From a checkpoint of a small transformer trained on Wikipedia.
Size: 14 layers, 4 heads of 32.
Training: a variant of Muon for these matrices, 138M tokens, 8429 steps.
Each number is 128 + 24 x the weight over its row's rms, rounded and kept within 0 to 255. Layers, rows and columns count from 0. The size above them is the row's rms in percent of the matrix's.

# layer 5 MLP up, 320x128, rms 0.116, rows 185-219, columns 0-63
size [107  93  97 104 100 102  98 101  98  99 100  99  96  92  92  99 103 106  97  99 105 100  90  97  99  93 105  97  97 104 101  97 102 102 108]
[[154 161 110 153 130 140 105 120 121 158 153 150 135 164  94 153 115 124 122 115 141 122 169 176 137  97 172 165 115 151 170 144 119 167 105 132 156 112 103  99  86 124 121 107 148 115 137  83 125 117  92 129 122 124 117 126 125 112  93 182 133 145 136 157]
 [117 114 148 107 102 151  80 129  77 123 110  95 156 103 149  89  66 124 150 144 140 143 132  91 119 117 128 136 153 120 100 110 120 103 100 114 151 102 115 104 141 131 106 104 156 109 160 144 108 101 101 147 151 134 107 152 116 133 125 167 162 167 122 181]
 [111 150 111 175 128 119 150 125 146 143 147 140 117 113 136 119 137 133 125 200 137 144 159  82 132 113 124 118 124 121 158 141 129 128 126 100 139 145 137  68  72 138 129 131 132 161 127 124 167 127 120  99 124 106 131 118 150 139  99 108 147 136 106  94]
 [117 132 136 114 176 129 102 135 176 116 160 119  92 132 125 153 133 138 207 156 144 125 133  89 139 131 150 140 121  96 105 121 144 132 141  95 130  98 112 141 166 105 159 143 135 131 128 130 110 106 127 130 148 123 122 154 112 169 146 165 107 119 116 119]
 [154 150 102 108 175 102 118 134 139 117 139 123 121 110 128 117 128 136 142  75 101 131 100 113 139 142 107  97 195 144 121  87 180  68 141 102 142 141 133 119 154  96 133 142 136  97 136 145 128  95  94 124 121 147 123 147 172 122 106  84 139 121 144 111]
 [100 120  93  94 128 131 117 147 105 143 142 108 130 135 155 107 151 125 162  87 123  91 128 156 129 136 115 135 160 116 167 131 117 160 138 166 109 131  72 111  90 107 112 130 126 139 175 126 123 126  80 153 131 153 131  93 109 163  90 103  83 155 129 111]
 [193 109 114  99 147 123 153 201 147 147 128  96 127 114 133 113 141 112 149 118 130 133 149 126  77 108 144 117  82 149 144 100 135 138 114 106 117 166 155 126 139 161 163 150 108 137  97 158 131 128 114 165 126 129 113 126 163 135 119 106 139 125 101 150]
 [156 135 100 141 138 143  89 116 103 143 118 138 137 115 140 105 151 145 108 149 117 143 111 130 140 135 170 130 145 113 143 114 145 161 130 109 135 123 163 132 145 126 140 193 145 103 158 145 125 110 127 164 162 119 136 158 137 100 104 159 134 116 164 121]
 [108 157 134  85 162 126  97 152 156 117 153 121 155 120  95 148 150 168 161 151 151 151 171 133 146 109 107 142  68 112 102 135 100  79 101 128 120 147  92 128 112 129 113 145 137  96  93 112 163 135 120 169 134 143 108  94 122 137  76 169 142 132 115 113]
 [108 146 122  95 136  67 158 144 173 144 132 164 106 129 138 138 129 148 123 125 135 141 112  95 159  94 142 105 111  80 181  96 163 108 150 117 110  86 102 103 139 143 138 154 107 122 130  94 149 119 129 113 136 107 106 143 109 134 168  84 132 131 152 146]
 [104 112 111 126 172 117 139 133 153 131 116 162 140 161 102 124 123 123 103 134 140 139 135 107 113 161 128  97 132 134 122 137 158 124 106 105 164  80 162 166 125 142 129 118  96 137  90  77 177 140 121 148 108 127 111 157 126 115 165 102 150 177  95 119]
 [129 132 103 147 128 124 131 134 139 145  93 131 164 101 121  71 116  98 105  96 135 114 135 145 157  68  97 139 118  93  96 145 139 122 162 126 120 144 140 128 116 119  97 165 149 118 154 168 114 153 130 133 105  97 118 112 120 125 142  99 104  85 102 158]
 [140 120 142 150 130 131 113 128 106 110 137 133 141 151 121 138 128 112 100 115 114 116 125 172 159 147 136 119 126 170  91 110  95 128  96 166 123 107 115  96 132 148 147 117 120 128 109  93 153 119  93 109  83  67 148 123 158 164 129 165 112  92 127 159]
 [141 141 129  81 120  93  86 128 127 134 137  88 153 112 158  78 153 142 107 141 130 160  95  93 150 137 145  89 114 134 118 103 161 114  92 114  90 163 108 106 119 103 171 140 137  94 104 142 150 130 116  93 104 137 146 117 127 127 149 116 116 160 134 111]
 [112 131 155 121 107 165 145 115 105 136  92 144 161 136 104 177 129 130 116 132 126 118 143  96 141 146 166 152 103 139 161 149 163 124 123 119 134 100 129 144 128  84 102 129  84 125 114  67 133  91 132 142 122 203 145 121  73 117 143 152  64  96 153 132]
 [151 117 129  92 101 125 124 123 124 142 100 138 139 133 110 142  87 111 166 156 139 154 139 187 117 126 133 110 167 129 124 144 106 114 137  80 141 104  79 159 116 134 167 105 153 178 103 136 179 125 160 143 184 123 104 155 135 113 136 103 102 143  89 130]
 [150 107 100 116 133 132 147 124 133  96 162 139 158 122 139 176 116 136 113 103 136 160 124 179 102 103 160 149 139  89 136 127 151 105 139  90 122 113 131 117  90 149 133  83 137  87 147 100 107 123 127 141 170 142 147 128 149 147 144 145 131 114  94 158]
 [126 117 109 126 121 140 124 133 155 106 152 117 140 142 136 100  82 132 106  90 129 151  94 114  56 120 132 104 137  96 118 130 120 162 122 141 108 115 139 158 140  98  81 160 174 179 144 140 109 129 134 140 125 137 151 101 126 140  84 144 156 117  87 109]
 [148 114  87 111 151 143 164 110 101 172  91 110 146  96 103 129 142 102 110 116 142 129 155 151 111 117 102 147  99 157 135 194 111 129 167 179 155 134 144 143 138 136 147 127  80 161 146 133 128 154 112 134 150  91 107 105  92 108 141 124 139 149 117  98]
 [134 147  97 127 150 137 126 145 110 125 136 136 118 125 150 152 123 122 128 109 156  83  94 138 121 115 116  79 161 144  95  92 109 122 135 148 130 124  85 126 157 133  88 182  66 117 129 148 125  98 108 154 131 156  94  95  78 115 158 115  97 136  99 196]
 [140 142 132 131 112 140 131 148 155 158 149 173  85 159 120 156 165 140 145 103 130 122 136 166 105 147 104 170 135 160  99 128 159 155 128 145 102 110 180 130  82 138 138  88 127 148 122 108  95 112 139 107 120 119 119 112  90  94 108 143 147 131 125 129]
 [ 68 142 126 136 159 120 171  74 152  95 137 143 129  93  99 165 110 168 148 111 129 138 136 109  97 140 101 134 108 103 105 132 104 125 116 141 120 140 115 160 169 140 159 178 161 131 147 115 124 152 135 142 131  80 178 131 140 125 116  98 159 166 117  92]
 [156 148 104 117 133 108 104 102 115 141 140 164  96 132 158 115 177  91 123 157 162 175  94 120 119 100  79 126 118 127 107 163 109 112 133 128  95 123 155 110  99 102 165 141 120  73 139 151 120 140 152 117 106 107 168 133 136 137 138 146 113  89 105 103]
 [136 131 114 111  68 171 138  91 151 131  71 145 132  90 119 124 152  95 141 107 131 173 159 141 148 106 104 113 136 151 113 167 154 149 117 140 127 140  85 144 132 121 136 135 132 107 120 133 143  93 113 120 125 107 101 114  94 118 105 112 193  98 141 145]
 [104 133 141  91 137 142 124 100  94 160 150 106 153 118 113 124 119 173  91 126 123 141  89 109 127 131 117 201 185  86 143 137 134 161 136 102 102 158 120 174 113 147 134 110 122 138 164 152 120 128 104 131 123 125 123 181 129 134 104 153 105 151 137 121]
 [149 114 100 106  98 134  79 145 115 159 107 108 105 155  85 109  49 124 108 147 161 120 115 131 111 141 123 138 129 133 130 159 110 115  89 142 166 115 124 114 102 148  84 120 123 141 116 124 162 166 153 140 142 110 139 125 136 130 142 129 185 107 156 150]
 [174 124 113 122  92 170 175 141 171 109 124 131 138 139 125 143 125  97 104 126 118 132  98 127 105 159 121 129  93 126 125 154 123 142 120 122 147 163 147 141 155 148 108 119 126  71 118 145 107  99 117 121 152 138 131 147 149 209 140 124 133 164 133 113]
 [105 110 131 158 213 113 148  97 139 126 140 105  90 140 116 158 102 145 107 143 122  98 113 156 158 127 117 141 118 119  86 131 118 118 166  95 127 108 119 132  97 129 114 131 127 194  91 141 166 112 134 106 116 143 145 106 126  85 139 126 111 115 117 124]
 [114 113  99 100 106 126 110 134 121 120  97  95 148 150  99 133 109 152 105 154 127 115 103 136 193 114 131 115 115 119 141 125  84 119 148 179 127 174 123 146 157 183 104 132 149 169 144 142 154 119 125 129 110 143 150 132 100 134 100 116 147 123 140 154]
 [129 144 147  69 132 149 161 115 138 104 144  90 150 133 153 148 124 128 154 107 139 127 132 114 111 141 129 126 128  97 166 142 126 124 152  95  72 129 128 115 109  82 165 108 126 151 141 129 103 122  90 149 182 129 133 130 154 137 156  72 138 113 112 114]
 [152 110  96 118 155 139 124 126 123 114  91 125 123 128 140 126  95 131 178  85 115 104 135 118 141 168 114 188 132 146 135 106 159 130 202 123 151 124 112 166 154 146 132 147  99 148 169 150 163  97 120 197 100 127 135 119 184 136 134 126 117 113 126 134]
 [155 162 100 130 107 132 126  90 118 127 195 118 158 149 101 119  98 113 105 128 128 149 172 141 158 109 104 101 126 173 123 148 138 101  81 165 127 141 113 112 159 112 138 120 105 129 130 102  98 152 137 136 100 110  95 116 130 121 122 150  99 160 103 169]
 [111 140 118  91 169 101  85 115 154 118 145  87 126 150 132 124 117 163 192 129 152 148 152  89 120 151 106  96  88 150 145 102 130 119 123 139 111 130 114 112 129 116 127 163 134 169 124  92 102 113 127 134 134 140 133 163 147  70 175 122 139 160  82 138]
 [100  96 162 148 125 173 122 136 124 134 141 123 116 146 105 122  93 176 126  99 131 125 121 154 135 110 114 134 109  81 107 134 108 168 112 109 112  98 152 113 127 109 137 122 153 117 155 103 131 137 133 115 156 152 119 121 104 156 127 135  85 111 104  80]
 [141  99 110 129 139 134 163 155 116 136 151 147 124 111 153 159 130  82 164  97 106 131  99 134  86 136 136 126 118 114 100 106 178 123 109 126 100 125 162  95 137 143 158 153 112 129 138 149 117 109 135 118 118 148 112 114 148 108 134 103 178  76 141 108]]
# layer 5 MLP down (transposed), 320x128, rms 0.106, rows 185-219, columns 0-63
size [102  98 101 103 103 101  99 102 101  97  99 100  96  98  93  99  99 106 100 101 110 101  92 101  99 100 107  96 102  99  94  96 103 102 108]
[[151 136 172 104 142 116  97 107 135 114 100 108  96 145 127 168 157 160 142 125 150  97 119 100 124 163 164 100 137  97 108 142 134 126 137  97 146 142 112 134 162 110 119 161 110 139 128 124 157 105 166 114 154 131 125 117 113 116 159 157 132 122 143 174]
 [116  90 131 131 143 118 112 158 152 129 104  97  72  85 132 141  78 120 148  87 140 146 135 144 123 123 149 116 150 112 185 109 112 137  99  56 116 123 106 128 132 151 106  78 118  98 128 145 140 122 127 104 185 155 138 124 116 109 107 117 101 108 120 143]
 [ 84  94 104 130 150 135 115 137 129 150  90 129 138 186 174 108  95 121 147 122 129 111 158 147 126 123 129 122 120 139  98 144  99 158 140 106 119 106 133 122 115 128 102 133 100 135 126 105 127 112 125 140  83 167 136 109 110 117 142 114  88 125 110 136]
 [116 111 127 182  88 129  88 103 138 137 143 126 139 123 117 120 191 119 114 107 139 115 155 139 168 123 165 134 103 144 150 153 124 105 117 113 135 159 142  95 123 132 134 152 114 128 117 152 142 129 129 135 102  66  95 121 117 141 140  62 130 134  96 144]
 [146 158 118 129 140 112 131 106 105 189 151 142 143 137 102 125 133 154 109 154 139  97 113  99  92 129 152 119 112  57 133  95 135  76  95  88 162 189 117 108 106 139 123 139 140 112 152  63  88 120 138 155 146 103 133 123 125 125 155 136 144 125 150 126]
 [166  89 126 141 132 164 170 132 123 127 146 101  90 124  79 155 119 141 101 130 132 176 150 115 141 155 110 115 114 159 122  79 113 165 153 138 140 149 159 158 159  89 142 118 131 135  98 109 143 104 147 158 134 122 155 137 143 122 158 100 150 142 113 124]
 [157 114 124 183 107 170 117 141 100  83 118 158 162 137 131 160  92 109 135 127 165  71 115 110 127 101 151  99 155 143 110 146 153 130 136 153 134 103 122 130 116  95 135 110  90 103 127 138 145 101 164  78 149 143 129 135  90  97 169  79 149 138 122 142]
 [123 132 172 113 108 154 107 126 146  99 165 142 103 117 127 148 115 120 176 124 158 159 103 157 108 131 135 162  97 130 162  93 120 149 118 147  73  92 114 118 140  96 101 121 129 105  89 140 124 128 109  87 149 134 193 125 129 105  81  98 103 138 147  92]
 [156 133 138 123 165 129 127 146 134  82 151 143 172 113 111 148 156 110 109 145 121 205 150 142 140  70 149 101 116 155 160 131 112 126 149 110 142 142 159 128 147  92 119 155 128  96 109 129 110 114 131 141  98 122 131 127 115 143 155 133 157  99 116 104]
 [133 132 122 119 155 102  83 122  93 166 131 131  92  94 165 138 131 152 138 139 122 123 130 142 115 106  91 118 138 146 134 113 115 146 123  87 139  85 128 153 148 173 151 129 112 132 160 119  99 119 124 100  75 145  94 171 104 115 160 102 151 146 145  70]
 [118  99 159 167 133 151 135 112 171 157 167 100 108 112 150 100 119 124 118 172 140 127 112 139 120  92 128 137 143 120 142 106 119 112 120 138  96 127 135 149 139 118 136 106 135 142 144 112 127 110 153 140  81 157 129 128 182 106 127 128 154 115 106 107]
 [108 136 129 123 150 143 128 137 146 129 104 123 127 113 136 136 156 102 134  97 131 149 141 116 174 144 136 128 176 142 112 113 143 131 180 138 111 136 141 183 119  86 120 144  97 141 163 147 152 160 163 107 138 152 115 118 133 132 130 148 100  94 170 134]
 [154 116 126 169 151 129 136 154 153 101 133 109 110 106 128 107 156 100 120 124 122 103  87  86 128 144 163  92 141 120 117 128  98 134 149 155 119 107  98 152 120 146 159 138 162  92 125  95 149 146  87 112 156 103 123 141 160 148 176 141 156 110 121 135]
 [111 119 127 109 119 144 110 141 112 178 155 128 210 111 118 108 116 109 115 153 150 104 150 111 101 170 168 136 131 153 127 120 146 129 136  98 160 135 144  95 133 142 126  96 120 185 137 115 144  92 159 128 109 143 136  98 123 118 131 146 169 130 113  96]
 [129 139 112  89 116  91 140 138 151 115 161 116  85 136 144 131 107 101 113 152 146 144 150 121 132 133 148  96 146 105 130 190 101 156 105 143 117 136 164 128 140 138 129 114 140 144 153 142 139 121 124 101 158 119 125 140 106 114  97 106 149 149 142 129]
 [133 103 108 112 139 119 115 110 142 178 121 138  82  54 158  99 118 128 142 180 144 145  95 149 126 119 107  93 141 170 171 115 101 122 139  91 117 127 124 148 133  98 145 172 125 136 130 101 134 139 148 118 170 137 111 164 170 141 106 118 122 143 101 106]
 [ 99  90 126 105  92 110 109 111 151 138 100 118  65  97 101  74 116 125  98 131 118 145 129 144 144 111 148 102 184 126 156 129 119 150 152 127  98 122  99 119 114 152 112 126  94 137 134 110 147  92 130 140 102 139  93 133 140 146 112 152 154 129 153 142]
 [137 114 117 147 141 154 129 161 102 133 171 111 169 142 158 143 112 167 145  91 102  72 111 131 119 121 110 138 163 125  73 161 103 108 141 145 135 120 132 164  90 137 169 116 121 133 126 114 119 115 136 126 148 112  88 143 102 138 144 121 161 159  98 124]
 [ 94 141 103 143  87 173 114 130 142 129 121 163 129 140 140 152 160 133 151 110 103 131 156 138 171 128 141 102 165 111 110 144 159 126  56 139 123 145 135 107 122 132 172 139 186 115 106 136 152 129 141 131 145 139 166  88 150 149 119 121 161 139 127 120]
 [119 137 161 129 147 114 104 121 103 139 120 150 123 139 140 120 124 128 131 107 161  71 114 136 119 119 135 112 129 102 155 126  88 148 169  97 175 139 115  98 156 120 176 128 102  93  99 120 138 127 107 140 151 109 104 111 134 142 139  99 128 108  96 119]
 [169 165 141 169  94 128 138 122 132 122 114 108 146 134 137 152 168  85 113 104 116 168 152 138 155 105 131 146 111 117 145 127 101 103 115 127 134 122 109  97 183 140 125  53 156 119 112 114 141 122 109 100 139 116 149  75 138 131 106 170 141 142 157 106]
 [141 114 121 126 151 147 157 136  84 120 159  99 105 115 105 110 130 142 127 114 124 127 127 122 125  96  70 122  96 127 121 133 148 144 175 112 148 158 137 137 120 116 115 101 137 134 104 140 108  94 134 162  93 112 152 150 151 107 112 137 118 100 158 106]
 [112 104 122  89 142 129 115 144 117 104 124  80 103  60 117 122 136 159  79 159 147 109 150 108 109 138 149  80  85  98 130 134 169 146 126 124 131 149 120  82  87 120 135 134  98  60 116 124 136 125 132 132 137 101 169 117 123 111 121 105 123 109 130 149]
 [126 120 113 129 135 137  93 119 106 100 114 123 150  99 142 143 132 141 105 131 139 140 171  98 150  79 121 124 138 130 196 134 134 125 129 152 119  86 127 140 123 115 130 105 150 166  99 136 131 151 124 123 150 145 163  86 149 125  99  72 176 163  95  98]
 [107 123 121 133 117 105 116 121 120 143 140 136 100  98  82 130 134 103 115 177 119 174 122 163 160 114 105 172 134 135 103 102 133 123 119  94 102 175 159 125 140 135 121 134 115 123 134 132  87 121 106 104 116 137 145  99 152 135 149  96 143 151 111 174]
 [128 124 132 160 127 163 175 122 113 120 129 135 112 181 140 136 115 116 106 143 130  98 159 112 137 105 166 147 134 115 158 137 124 159 100 145 102 160 122 174 185 109  94 119 124 136 134 128 142  76 122 100 134 169 148 162 123 156 124 136  54 136 118 112]
 [129 122  81 151 108 123 109 121 143 149 106 136 130 160 100 148 119 118 171 113 114 121 136 142 163 158 124 104 136 130 116  77 117 149 136 136 154 138 141 152 111 130 142 123 122  96  95 167 170 103 120 121 147 151 148 151 173 117 143  99 129 102 123 138]
 [172 131 153 156 140 138  69 159 123 123 135 125 121  89 105  85 133 157 159 131 112 151  89 128 160 141 139 127 130 103 106 133 138 130 135 109 111 128 133  90 137 131 118 139 129 144 147 135  98 156 130 148 104  88 127 156  97 113 132 147 135 112 117 114]
 [151 109 125  97 112 135 142 107 122 134 160 140 151  91 139 164 121 166 132 164 136 150 107 139 136 106 125 102 115 138 113 151 134 147 125 149 102 134 169 112 128 104  97 157 205 155 138 155 146 134 105 172 104  98 103 126 169 127 125  97 126 142 145 121]
 [ 80 110  97 163 111 150 106 133 115 166 119 158 151  89 135  90 135 126  92  95 136  99 151 149 120 133 115 143 128 128 115 161 130 139 131 120 180 109 160 101 115 124 117 106 144  90 149 162  92 127 123 158 138 171 118  95 108 161 103 115 122 143 128 102]
 [137 167  76 149 143 164 147 113 112 150  89 129 169 120 136 120  82 168 172 140  91 120 152  99 139  67 126 152 120 133 133 111 142  78 149 124 148 130 124 108 125 127 111 111 113 149 102 123  64 110 112 113 101 126 141 129 123 122 134 120 137 114 130 118]
 [126  96 140 131 133 130 118 133 111 154 111 158 142 120 143 117 163 149 163 134 138 145 112 125 114 112 142 151 101 164 139 123 162 146 161 141 113 158  96 178  94 153 159 127 163 140 136 112 139 105 121  89 152 161 113 155 154 177 128  93 125  92 156 164]
 [139 136 101 133 140 137 144 114 147 127  93 128  67 109 127 112 161 113  82 130 180 127 133 132 112 122 130 146 147 146  84 153 103 151 176 122 137 120 168 130 139 155 145 102 110 119 135 138 115 122  66 180 154 138 136 142 167 139 124 125 119 118 168 128]
 [125 112 168 109 137 116 121 176 108 150 138 143 121 122 141 143 150  95 139  99 139 135  75 169 106  86 139 128 125 157 140 116 139 179 168 103 148 137 140 149 111 131 115 174 151 113 132 117 128 150 101 159 158 137 118 131 106 138 118 131 100 106  92 143]
 [150 115  98  87 116 126 127 115 103 132 111  95 124 142 177 135 150 137 120 110 121 128 122 122 121 148 149 112 140 127 108 119 170 120 140 126 157  94 108 132 102 165 148 115 113 125 106 192 136 111 146 135 136 178 110 153 110 193 124  68  90 129 121  78]]
# layer 5 MLP gate, 320x128, rms 0.115, rows 186-220, columns 0-63
size [ 95  99 108 101 103 107 102 103  99  98 101  96  98  90 100 103 106  97  97 106 102  86 102  98 106  99 104  96 103  99  99 104 100  98  98]
[[119 109 118 123 107 145 171  68 131 119 178 152 131 148 131 149 198  90 133 155 125  64 107  98 151 144  82 111 110 162 111 134 186 135 139 125 110 111 137 120 119 109 166 133 144 155  98 134 132 157 133 161 109  84  97 162 143 125 134 137 133 135 121 128]
 [101  71 166 174 125 166 144 150 147 103 147 112 132 110 154  78  99 101 122 131 116 158 158 137 120 182 101 153  97 116 151 167 145 123 152 127 151 160  84 126 108 126 131 135 138 105 113 135 100 128 148  97 128 135 138 150  95 132 148 110 136 131 145 145]
 [143 103 124 158 147 125  97  99 137 141 137 120 114 123 114 158 123 126 144 126 143 129 104 128  78  91 148 142 130 144 121 102 140 151 132 127 134 157 111 115 202  63 150 167 129 119 150 122 113 120 157 144 108 122 146 163 154 117 158  98 147 151 125 119]
 [148 152 115 144 147 118 108  89 126 110 131 142 150  98  91  85 139 144 155 134 150 152 164 103 160  98 122 153 171 121 135 117 160  99 167 131 159 177  97 147 151  84 139 122 108  99 164 126 130 171 165 104 114 109 131 129 104  87 127 128 123 123 110 124]
 [159 120 114 119 141  87 119 160 135 157 110 158  96 116 137 143 120 156 127  91 174 186 167  89 127 107 118 174 105 102  61 105 138 132 120 120 109 122 162 116 144 149 104 137 149 120 127 130 116 144 147  59 112 101 132 101 169  97 149 116 169  87 117 129]
 [109 122 123 159 107 123 106  99 120  81 116 145 107 126 121 126 118 156  98 143 153 132 137 105 169 170 116 106 157 143 153 133 147 121 114 133 116 126 133  97 166 129 136 158 127 161 101 156 111 123 150 101  76  97  69 179 112 157 124 129 140 123 131 122]
 [113 157 139 100 111 100 115 109  76 102  99 175  95 118 122 144  89 161  91 151 141 102 139 134 152 123 130 144 119 147 158 130 113 139 109 102 121 135  93 161 146 173 152 145 133 163 120 114 130 117 145 112 132 150 132 119 138  91 120 141 133 129 152 159]
 [150  83 117 156 128 146 110 125 126 142 131 136 103 134 106 130 117 155 167 145 115 102 135 114  93 142 109 140 110 109 110 150 110  89 171 117 121 102 131 134  61 160 170 174 112 118  99 136 114 133 163 122 181 106  94 126 143 108 147 112  97 118 142 148]
 [111 110 112 110 152  32 134 131 130 128 188 160 119 161 145 156 124 164 116 134  86  92 124 106 126 124 123 163 136 157 112 114 122 104 130 126 111  94 104 107 146 144  97 144  97 110 134 141  93 135 130 109 166 104 176 163 120 108 137 155 131 160 156 139]
 [119 113 128 201 152 153 154 125 163 126 113 107 150 132 118 163 109 154 116 147 127 109 125 161 121 130 133 131 100  89 163 144 134 136 133 146 100 123  92 115 136 116 109 148 111 116  86 115  88  78 158 149  93 126 135 151 183 101 115 151 142 126 108 106]
 [132  85 130 116 123 131 115 133 100 126 157 128 143 121 149 158 163 126 146 136  89 115 139  86 125 167 142 151  95 144 144 133 130 153 102 126 124 117 131 139 136  93 147 110 121 182  95 130 142 126 132 102 114 125 151 140 140 107  95 118 127 173 143 129]
 [143 134 120  81 139  66 133 124 183 167  97 123  90 103 139 135 168 157 119 179 121 130 157  96 181 134 115 168 133  87 159 148 152 129 130 102  93 107 126 103 187 186 116 100 131 107 129 124 133 109 127 129 118 100 154 111 132 136 136 134 110 110 148 130]
 [103  83 143 125 127 126 108 175 124 116 136 148 142 160 104 101 125  89  82 168 123  74 125 116 127 154 146 115 125 112 149 115 183 122  96 149 115 127 124 142 113 124 142  87 145 113  89 133 125 120 109 107 108 122  99 127 107 111 142 129 127 147 145 109]
 [111 135  98  94 123 143 109 106 132 147  95 152  84 118 108 126 165 101 155 153 141 135 121 107 118  81 109 136  92 134 102  97 104 160 144 111 123 137  83  98 110 126 121 116  90 111 153 178 139 171  96 105 161 124 173 127 135 137 161 128 151 153 135 112]
 [113  80 131 176 120 137 101 155 139 102 133  90 114 133 155 103 165 142 147 181  90 133 171 140 135 104 145 112 132 127 114 108 178 134 140 158 152 113 133 171 143 103 147 151 144 119 111 134  88 100 114 119 153 102 101 101 156 123 162 157 141 125 158 137]
 [ 88 138 160 128 109 105 115 139 143 169 104 157 105 126 114 147  85 112 129 135 140  95 160 108 107 153 123 118 152 119 100 114 128 101 142 130 158 144 133 128 192 125 128 109 117 159 112 131  86 155 112 123 107  97  91 123 148 141 125  98 184 146 134  95]
 [167  89 125 114  87 126 127 115 176 162 174 118 148 124 124  91 101 112 128 135 124 115 111 140 156 144 143 121 141 136 130 116 144 102 191 161 149 128 121 115 133 125 121 140 119 109 131 163 158  86 123 166 125 118 159 128 151 136 119 143 115 154 162 115]
 [118 155 134 114 145 100 132 135 175 113 170 154 111 159 124 121 115 151 119 139 150 132 108 102 145 139  91  83 103 109  96 113 116 191 137 104 114 116 148 135 105 124 101 121 142 123 132 132 112 106 143 160 135 163 130 126 161 142 157 115 128 142 109 169]
 [149 118  96 131 102 111 114  92 155 132 145 115 147 107 114 143 156 137  98 157 131 160 101 119 108  88 113 143 170 157 101 130 135 141 124 126 131  89 130 111 124 122 164 150  99  99 134 137 158 157 129 167 134 125 167 114 121 169 164 108 142 124  76 125]
 [143 148 108 118 139  85 104 124 132 103 134 149 160 102 105 152 129 133 155 166 183 165 140 141 123 129 130 121 106 149 140 161 102 150 133 131 146  86 114 134 117 148 144 121 129 107  96 119  85 157  95 130 169 134 120  97 142 123 125  92 135 177 118 115]
 [136 152 108 103 123 172 133 137  93 109  99 142 147 169  47 120 127 115 163 119 106 131 136 123 150 182 157 169 143  85 176 161 168 136 123 110 125 123 108 151 144 110 145  55 104 110 123 125 124  76 132 156 113 127 150 145 116 124 162  71 109 155 156 140]
 [ 87 109 130 154 155 120 154 137 148 121  96  76 112 112  97 156  94 131 132 155 110  86 128 130 152 105 179 142 150 124  97 103 148 149 126 111 124 108 132 148 153 146  82 121 125 157 135 118 145 125  80 115 156 148  82 104 125 151 170 118 139 168 150 128]
 [174 122 137 113 102 106 131 138 109 122 181 112  82 177 120 107 117 132 156 108 135 164 131  73 141 140 142 114 106 118 143 111 111 141 138 104  96 112 126 114 135 104 159 108 126 138 143  96 122 122 123 122 100  92  95  98 163 107 109 124 154 108  95 121]
 [123 105  93 112 122 154 172 147 106 158 159 190 115  93  85 149 131 148 109 109 116 123 113 119 111 119 138 190 126 119 140 108 155 146 141 163  98 128 139 119 105 170 135 134 128 105 180 155 106 115 117 105 100 153 136 150 126 118  93  96 175 129 168 144]
 [133 157  92 156 131 114 125 108 135 105 128 154 134 135 103 129  80 109 131 173  91 140 118 125 154 152 124 143 179 123 136 166 148  78 126 148 154 122 109 137 154 153 100 162 141 117  88 147 138 105 140 148 120  94 181 144 111  60  97 109 151 123 145 110]
 [120 152 101 133 140 109 121 146 130 128 146 189 130 116 108 145 134 124  94 118 155  63 104 142  99 145 125 120 126 137 109 184  85 163 120 171 123 139 132 114 119 139 157 145  93 122 115 128 137 102 128 144 129 143 141 126 107 125 107  97 138 122 115 102]
 [130 111 106 155 163 121 132 133 121 129 137  95 103 143 132 148 126 167 135 133  86 138 128 119 159 144 137 118 111  80 130 118 155 163 175  69 122  99 122 167 139 100 186 104 144 140 147 117 118 108 144 119 144 113 106 111 168 130 127 147 124 107  96 124]
 [117 106 152 105  90 110 157 161 128 153 128 166  96 150 155  91 109 133 163 139 118 116 174 101 158 151 145 133 135 126 147 151 132 116 154 122 119 117 153 167 117 111 152 106 109 116  86 115 132 133  91 144 131 131 118  85 128 183 154  91 109 150 130 103]
 [125 136 141  85 135 145 184 186 184 149 106 156 137 108 127 119 131 141 110 132  76  95 127 146 143 140 126 105 158 116 135 113 153  89 108  92  90 135 163 122 135 125 111 181 151 136 132 175  75 143 133 161 135 134 138 114 152 158 141 113 137  91 145 158]
 [168 160  94 124 187 131 131 117 111 135 136 141  83 135  62 164 140 180 142 118 132 143 102 145 109 144 136 146 177 120 138 127 142  74 181 115 184 164 109 145 154 108 157 140  88 141  94 142 135 131 158 164 107 129 149 135 114  90 141 114 117  95 107 111]
 [149 147 123 131 134 121 114 138 167 103 155 128 174 147 113 125 125 140 111 110 129 126 171 129 135 111 115 120 138 149 167 122 146  85  77 113 112 111 135 118 155 107 162 145 110 128  94 116  61 161 127 103 117  74 100 137 115  75 104 130  72 153 115 121]
 [100  96 177  91 110 120 121 183 102 113 115 111 121 168 100 122 156 141 138 146 116 148 162  75 161 128 130 112 126 147 109 113 165  91 112 133 110 170 124 122 155 138 106 125 108 104 128 162 119 150 120 125 144 110 120 169 173 116 119 114 120 106  91 131]
 [137 126 105 145 137 164 166 143 131 111 161 121 111 124 106 153  98 145 162 109 124 140 136 119 129 138  83  75 107 121  92 148 118 129 132 124 127 116 145 179  96 113 153 110 112  96 153 149  99 134 139 108 155 105 163  93 142 128 148 161 133 134  98  67]
 [113 122 144 155 158 122 144 121 179  93 116 139  71 148 119 123 158 163 111 113 171 153 104  79 128 120 130 104 116 124 105  87 161 154 156 117 115 184 159 136 105 141 110 100 148 107 134 108  98 118 135 150 113 135 182  57 132 137 142 137 133 151 114 133]
 [121 145 146 147 158 129 156 130 119 136 165  72 142 108 125 167  73 121 152 103 151 153 132  98 130 155  86 184 100 151 128  95 115 141 144 146  98 128 142 167 140  94 148 123 148 143 161 115 135 121 158 162 143 131  94 128 120 148 143 121  83 126 102 134]]